From a checkpoint of a small transformer trained on Wikipedia: rotary positions, exclusive self-attention.
Each number is 128 + 32 x the weight over its row's rms, rounded and kept within 0 to 255. Layers, rows and columns count from 0. Numbers have three digits each. The size before them is the row's rms in percent of the matrix's.

# layer 4 attention output (transposed), 192x128, rms 0.068, rows 26-50,90-114,153-177, columns 0-63
078:098142122152151077064140148149189147100134127187103139135127132164166106191065159168145115153131133200091135227174155057168108083136087147159067116111144104076086134121113070082129155097103180
107:146085135089158123081120090136103140134093149199112123117095098147183139103184171075107123128154110175102095114059166112155088113129101104028141154103122171116175115122131177114074133131214183
086:094139119176159158086106123143140110149140111149086151157175134123203112127108056096089113121198130135151134172094104083092129164087139123088153114175121157134161125130048108142139075174149175
097:154175196123151105126130185137108149155128134070122128152103089132134155172116195206156168141229147085094131146132143094104139152077147111119108142123116182112095108130127074159148129095153162
096:121051108130162099096121138101118091106116124084152103167149151172137167139102182153073147168131165147096116176102092078155148071164144144083123179107082073142079146099088157160106149157135137
110:129087167173099167170174118145118160117107100122146129067140117118139092077129082055153159119106125140188110102108070164146122092134160118091143073142108145129122184108155118153056141113146125
100:146149149110173119184098185140103169155124126139077163157126107107135104146137104119123099113149157151102100120092207189120130139194119142104156182141132171221158112191126137097192152152170130
091:125094093101058086099167135090143204170072100182073152124096106116112090176126126102143081149097109063139131126127124109140107084083183137130125099122149149103097118136151124038124107105072154
089:139147112070062149168131126103105115182122109075104141180120125124138076105077129147150145124130106204089092102136178151136135074182132153147105148142116135116118171102082147137130147037095101
101:214096069138096196093111142126117084127140094193131156114117170083120179078185092126106109090125131160152108092149108167188137122145080135153187148105140152113097116162179131125128125092139124
077:085177130141126162109132146159171150118154134139104111152144135118204155105144089151093144119137110149109092155199135088201136121142113136127114162109162062134179161123141126115098154168101126
108:085164176097108130114107092173147075115126126067096140119165116167187145165127119158064183116144181151092145119141142059069123138129130124124143108110126151153137141112123034094167118142125101
101:065154147075101100166138189124135172138078165176167144078126106133099170158114156194112148145103132139087159111087118054156162116140179134132119186114096110094073111139157119090147158088075186
105:116131079133117141124133139180160152102064141143157120173069127157118073198123096128141155158197128136058088144150133065130099157136100151097102129161136122169088156115155177168117177148107127
112:120109124120130126164117085155144116159125104136152111172114054124146140096169102096174176131091116137169130068145158146118130107127076128095187126173079101137178098147154150127124129082168088
091:146155122119126130123127106114212209167169149128101213116146072092183085155162095119130054123109108125155085090144129099133128157133106125104095168117107116138109140207131143113135080091117080
081:124117213131053097101144165093148143155079201134138129084094092141101125127079115094111122168187181111092072098143126136121150096104111101136133104114149171113108102147127078158183086127137132
078:131045085159157139146148081126110098122145162138138081145122149136149121097201102086143099121098108083126104142092093205133139116176145125098159001120108140148129115086099133096099150131128112
085:127196068154175167173174101161145188127148164145136139186203095107177148171119085143060147182089122145123125147161156101182146136175179180099156123034128125112136174153153163090069141128156157
088:123154102120177125105099108123116172114092082122189072181131089124140128135112165149098157109160128129123175116142222146159088146139092134081087186122113173109197137152101098147099172194095149
097:127165160163158133109114113179183171144187174131116109176120097114165163184091127132202179122171149161141132119161076146113138093085156119174121091166139088124108139103166150117107166148111154
094:065196130105118171118117101143143121141158179102085149160151225067157148172165112104077061128116099156154117062137144153135160153126173170167129152053159092088094111130124125177106157165138136
096:146152076156178176111058099088175143161159088189138135143193116094189122170136096112132119170183120136144182162126107124206183098154158137091118118081104125130106161170110149162106183158146165
104:141168104105157139156121197117118095114101140085115136109146154113146116098149132163066146098110098156080112155058115173045168090161153149139129107144131193137142043134120089099144117107144055
098:131150102142125168059131142109085103158170087154157076112145124128129109116088156177115082118155103095087134098094122114128170122093090115145091146170156179111092095115138073174105132183150128
083:145084096146118082103138151145125078082128035152112103144156099112122128166114094113110129103122113155060096209175179121142125120096089151156145130139165145080136073164165086084103183108171108
129:148089102118119082155160141129124089069158143157107118119092153141083093161155150076191169120189108090169074156141108123037104153108141096141119171159144160105113142127116155150119092116155138
081:122161084182195103145145157135114133118151060123183106215132105142166140112077110124109149137099179113079115136115021101133070142109113134127131110114118170169174119139111136103076103193126116
102:125172130128131095159154119123094177110141172117133162105061107144120117127178142110188187084128151167199167160079118126136122124124119066121152171170101193130118158118095113114168081154062106
103:068085112136125105111140125121136116163168186118097113167113082136061103160072158064185141108127122130091131085117164192100133127158104084127174166112115099210114122144130139152054101125099153
107:142140186126089142083056136114177122119121127120117108127148116131111139152094169150135096137095063133096148082062095099145164093169145116109119079074182136089136117151194099160094124139097158
121:104124139089154140173118164119089144076133112172098123092174105080115138105095090084104098123106139153121100107109105164099111135134095170137163217141123136160098086152168134158152146114087140
100:200140128171156126084157015135110161130136113130123201144158118144109108169124136156084142071174155044126095122156126123093114102131136115120094138136097155081138095107075190122199134177138129
118:116145157133098147139149135119071118123129106162136152231179134127143128071090166071119080141113163188070168125129113078107177112120106109108136144112089119056122116152117096128108160143065124
105:069116198131139090150141190165099106111151086103221121124137099151148097110146150143098160065198097190196108122127042101065146124113094116185120137176095185132137133144143129146163114151132099
076:158136103121121125150132094080137126107172107139143117144161120170198183121155098102118078141180125106159111170181106094188126146188105126147147117133115117160201126155145126096092135152083094
103:190103086108092088163124151161118084096099181155112110077048130080177157185058183162108098124137126096149132132157191104166126148146182117084153141131154099146124110102102155082136146128129140
104:032119070189200192169129133134133118138143188131107125135124176120107109105131143193182115133102132204179128077094161138126160103098174144162167143119083146143107181143141084114120146127115104
104:101115139142105182155137159085174109108112097153144136090104194058080094154089117175150116109212137181109156134148088133135105152100109171109171068109089167079143131129070120181107115138115201
109:131132120173126111069134132124181145131099198074201086106142156145117112149152189111135131128081153076111075156149154101144159098147103143131128169173095185141154156132157089089114085115164110
091:133129131134160147141150102156148153113157069153107161145127174099090175120102080127107070088125070148186152146186141161128082154139106101125193151141130064107112136088127139102138103094167060
095:122137125041140168144105104123089016112100143141128129105122071154097122083093082135119067116137112170108134131216127096088143092122087117139135118140090183155111105138144110173146153115091147
081:157062172154166107129079086146102140090176241129212162047121119130106133092112144079135149117150132093107131170132198094142101142117132125111088179192144149069124145124080174087155130122115118
091:146075176168108093105128199136115139099109199115167167142125157118147076167084142123111101110170130161189154104148163113099095141112187170127086057137166125127161163103160148136105107113148106
106:110141118156139097072140118114090146085168167104139175122086163123117113202147131170120151090149109087154153148128136200160135094121184090194133040124141180208113139099140112158030116163123148
107:133124139157131156137152113151127071168129083146145160106170102083131161113099065146076117120058145134108130102182135107117177156164132106124097164136125075108093135159181087112078128162076107
080:085209154203197167137101105134114082175151171151069175098135144132084131181116125155103125131187087141125150133093113080100128124095128128187086140130127127099097110158109149100126154140115138
094:154109083145138121147129147106151160097141142079142116111166176101116098118172183098123189129172126101159186113130051110173056128089139156130094122138180079111132174079103075191087125102101120
088:162170090124197140096108132143183115139205148105195212147148099106146139098131208119175148130113136141103151070109064113136159140148153131096149114127142140120074170146194112098085135165089110
119:094123150124100094152152159124103110146112094137162126126105086136100140138137118113158142120161146070183112106096189117051113113088108176116202140126095163160104175072126161133071131102116145
104:142131223145150138137126100092133131159091114121092165122065125121122137100126145144118103176147144164074159102115143129087137110071155187094082123158118112119077066104098115091124115153067113
074:109115125126137120145179123145109161136136188100119118123093121098149147080162142161135190174162089138138146116102112152112165160135161074106110171175068167152164128107073121152144103197082133
109:105152197108102187120099071133166134143092170081167119098155165132127095090075133144104141109078154146128154119182119122161161131153108152117120094091126107148143132096130104086120154066070155
083:129077137128069144153170102111120110135122173107102127101142175098103113093167184145171102160134122072151126100109193151152171106193117104150133126134100102129153162102110142162188112116087165
091:100112155157109099155076090113119079130131101147163147156186132152060095081063163169134124182135082146097124104186180112109102101122142150176126104106144104159162126132128115197099167096178170
115:136185138162145110149096136175097166130101105143133180135105173087175123113213129154121175178118133113128090140135076090168156125061133147131083088142146189086107052126104114074185102058144116
109:138130017072159127135137129098098148158137120154113121178101139120145147168158122141108141111126180128141134144175157152134139130075126126145102177184085087139182153056088195043183128120122091
109:149188118164065105122136078160130126140110131116122117197090121209103128131117141197133130098119126120119096098165124078131133148108131139161113044099123119101140183082135141108106155127159163
106:120072179069151184150100140108112070155142123116142143187123227075185106107118067131124144090139124192134112140103124131145106136138104158100154120136144148131136103169145109157112085126165151
098:124101071146166088124118169107198136107104146103155145050098145195116151119136068120116154126095112086212120180131071156164132162116124135131139128184120155155132170146109111128103096122163147
107:177162171131150108141122076094115150157162176120096081135092164144123132163115104123103070104120124087072172123158211108150088109130154097051105152083157084137147166146091128128079127149101169
076:129091060183115099101155135215134111155158151148137157109129105094142156127188194123145170128047109137148105165137115173102128148062154161146103146076062145093097122132132108121179117114095155
099:157116162172149149149135110095165192179135131181129118161127123116078083076144080132174089112078134138099131124143050178093089137119113119194122119171109145148121153122150131154120183099174153
101:178143160096111098109159121099125134125142122127155125141138080117130127130133094055135108091063104092131146132121127151161054140168099094109110099141164104116144077067144148144109122171140155
108:073144119128159059148069110112126154134115104135147076091151052160107134121131190080116122135047119097144161151124121122139107108133170140163082153173076098137167137123133122042158116086085089
102:127178126109081085135092181134066150137193096229060156115143119146137166135099133173088117144141163169058139147140121150103112187134141123162110143073173107164107149100118128170170140149110142
111:115064107127128155125145136101074099113103130074198086184087161116114119111096175153109158150109145104094136131105152154129152083143113151121136086116157129145108170152117101129117178136050182
091:130102120149123163074148112128135202109130112134156112148101182100166132182126120118109230102143112128128150090089175087139126153179155150129113147102106040094145110120143156149044136109142159
082:123187175165060076137095130105118119170061098142029098134147120137190108170147115106067097158143128162136125076137096106148156165157160177091175081127102104131090151133182138171100096066160142
079:098143053132118152164104124120084088118129108131105167086142162150178135091146112122149112119105144125094118125152119159151134136141089082092176175093064171191104144181092097106125136122080105
102:144164131077118092147108160137140111144145101206122114141166182152066205093135154156146056173063139123156098079120103083099151173152066128159155169159098083034106156088129116140177144049117123
101:166104116105068104118115163112128144069082126143138145099082171158167154162215142095144082128175108130089153158117171150169072126194110135104148140103139162140139046139112122148174104098193092
092:158077101122122110144144154123156119129137114066172122139129117122101136095156100105133171079069128099179085221059132167144164102143109139136138105131073164102156164104095137109136118161182070
103:147122113118064105110132123191094105141121149161105130136123145148109114130084131179113126139068113144141083110172150139102180116156118088126161187166116207138063120145193151045137119075131166
116:088109133182088160134103136090124133154157174159084143147112111108157114174140051100116147125102102098124101163134209136149081135150129131130129137103148121124148140124134124199189159143210165
# layer 4 attention value, 64x128, rms 0.0801, rows 26-50, columns 0-63
103:105106160129174128130170113119128119106128087130162117153134126131131098224162112146094108179147145157104106132116190115095157094123075122124112155105099119063102129143197063129102136115141167
103:127100162044143078125143152124091127096121128213086137149173122148129138145134149037096134159114113107142080156111083159118100127169129099091165211135125168082146125134159135130108113091142126
107:120151158178205152115032127137094099057094070166068130205106133092165103136127101120131166172129129149099120133125076120121112132131108094082126116130135185163142151091092073106114128129152133
098:151151161158131113155130066140117193125108152108071163120135160104125132146095131131122149102155120147157180126098107121109083108159144098094187109140138181089118175124142061140134122121085159
099:050096125161102124132145105098124128149108105106074127192172139133118096162098114105157130236137180111078038108132091112093109165159104117144184124125134042218136116148080127148097096092102122
088:211096097137097145068167132126148104027141135086076176104115118146151127201164140120158131100084108116128102115111072096142148099132161120099159105118150122133113114114181080148120136138162159
101:081135143078151146169144145108062161074120146164093118172115151109107122116107195105094120043126126153120086125126153168085102122120108104147113221183137167196120114150143147155143124159104086
098:193145135156116124089115158172111111174137143124106136193158114163124116154153113157100115061170156005106124089178091137113141126160121142110154094131127145122111144108087147075217123131112198
099:130099100103072139149163120117074135137132172130109166197111144118120139093135185094132071117145104199092161116126164176109109095129173160113152106137144143054133154169066096135181143148044090
096:070146109130102106132115140132130109107129064104195156152131111134099081115134112156107171025197178157139112141112069158087134111157136132168149144152107177156157155163175146100132124094118109
117:182103124100071133168137143129136146099130158115168085133130133115135164114119136172143088149165125124165065126210129157199142130151135131201145168107092150161134137141180122087104100155122152
100:210155113101104161172143154138127073110137155176106103142053144110161165194097147104102130125111103121162115092159127139166166121115160124099154146107145131135119168115077109075102139138103124
096:052102135167161109137143155106192109083159205120158155023093116100086166117148131184164149135093124161145107112057174151115112089135156143147159150148114114121132124121146089078126093100107159
090:081107127108151140107114125097235120103133166184171148115091147139132144201064081149111107142181158124071153146165087134163146135104146109053129130153112121102111106137143165130120107151141149
106:128141107137130106117119095156180137169149143054197053122114117121099146146151079052143129126065098109134058099158163177140135115134095111156141119173118122162156153107187079139129093135144126
098:123141140133146131161177139125190222117105126193077215131117117127110128088133137155113128106097124174183130109186176105119172107139079107120110125112075056132113146111121172059130081138103128
100:101177120107156137135119140148102071084133140064185104096097160102089110020094142163088108184185140136104104128170109122127162105138088130077126091135107188131137125146150119098136150127061133
101:107058093198145121161113114123101132137105227157204148150103098164106088097153145089171119090113122052102095158103134101187072136114114105103125147127114178045098096107115147096114122113031112
113:147127084115149120145174143107081112114152193164169143198178126123122099119118096138104132114097132150201110121140188130128142153133227139089121075132148143127125163118196198134117140126198146
092:123068150158123127098131123156139156058138059114127176171110136098111135196108152168140137137067099110143100123156115118160081100130180115164141051128115144205080158142099140196021128146071129
097:143158090192097113133170156108137106173150107177102106127114097126119139133135089136128156137088151147061137118180136123076164158108141110128123192130096112114098169113122177115088152143088164
102:076140103162194142090147144133103053120105161171045135104114105128103119133113150120147076101152118136156094177105084105095153129164118128175099180101201192100131134145140105060111117117096134
097:165146126122181132162086108130218109134153137167106123066151079120137118169163149088118156148187141173106122122162059145176120079125162130071122142075122046141169195127107103230126132110151139
104:196174093072159115159100117182116117194111184159091185107153103124113157135112127159115144091106130193042188125117059131099116179133128139123144094176141176153137083121134074132119139125098100
105:101229108114115107060064107156044143142139124127136113089116136115148135099141105126130113111188135078129088116116180100053120132094127130104135137141143136142142159160136136134119113116159165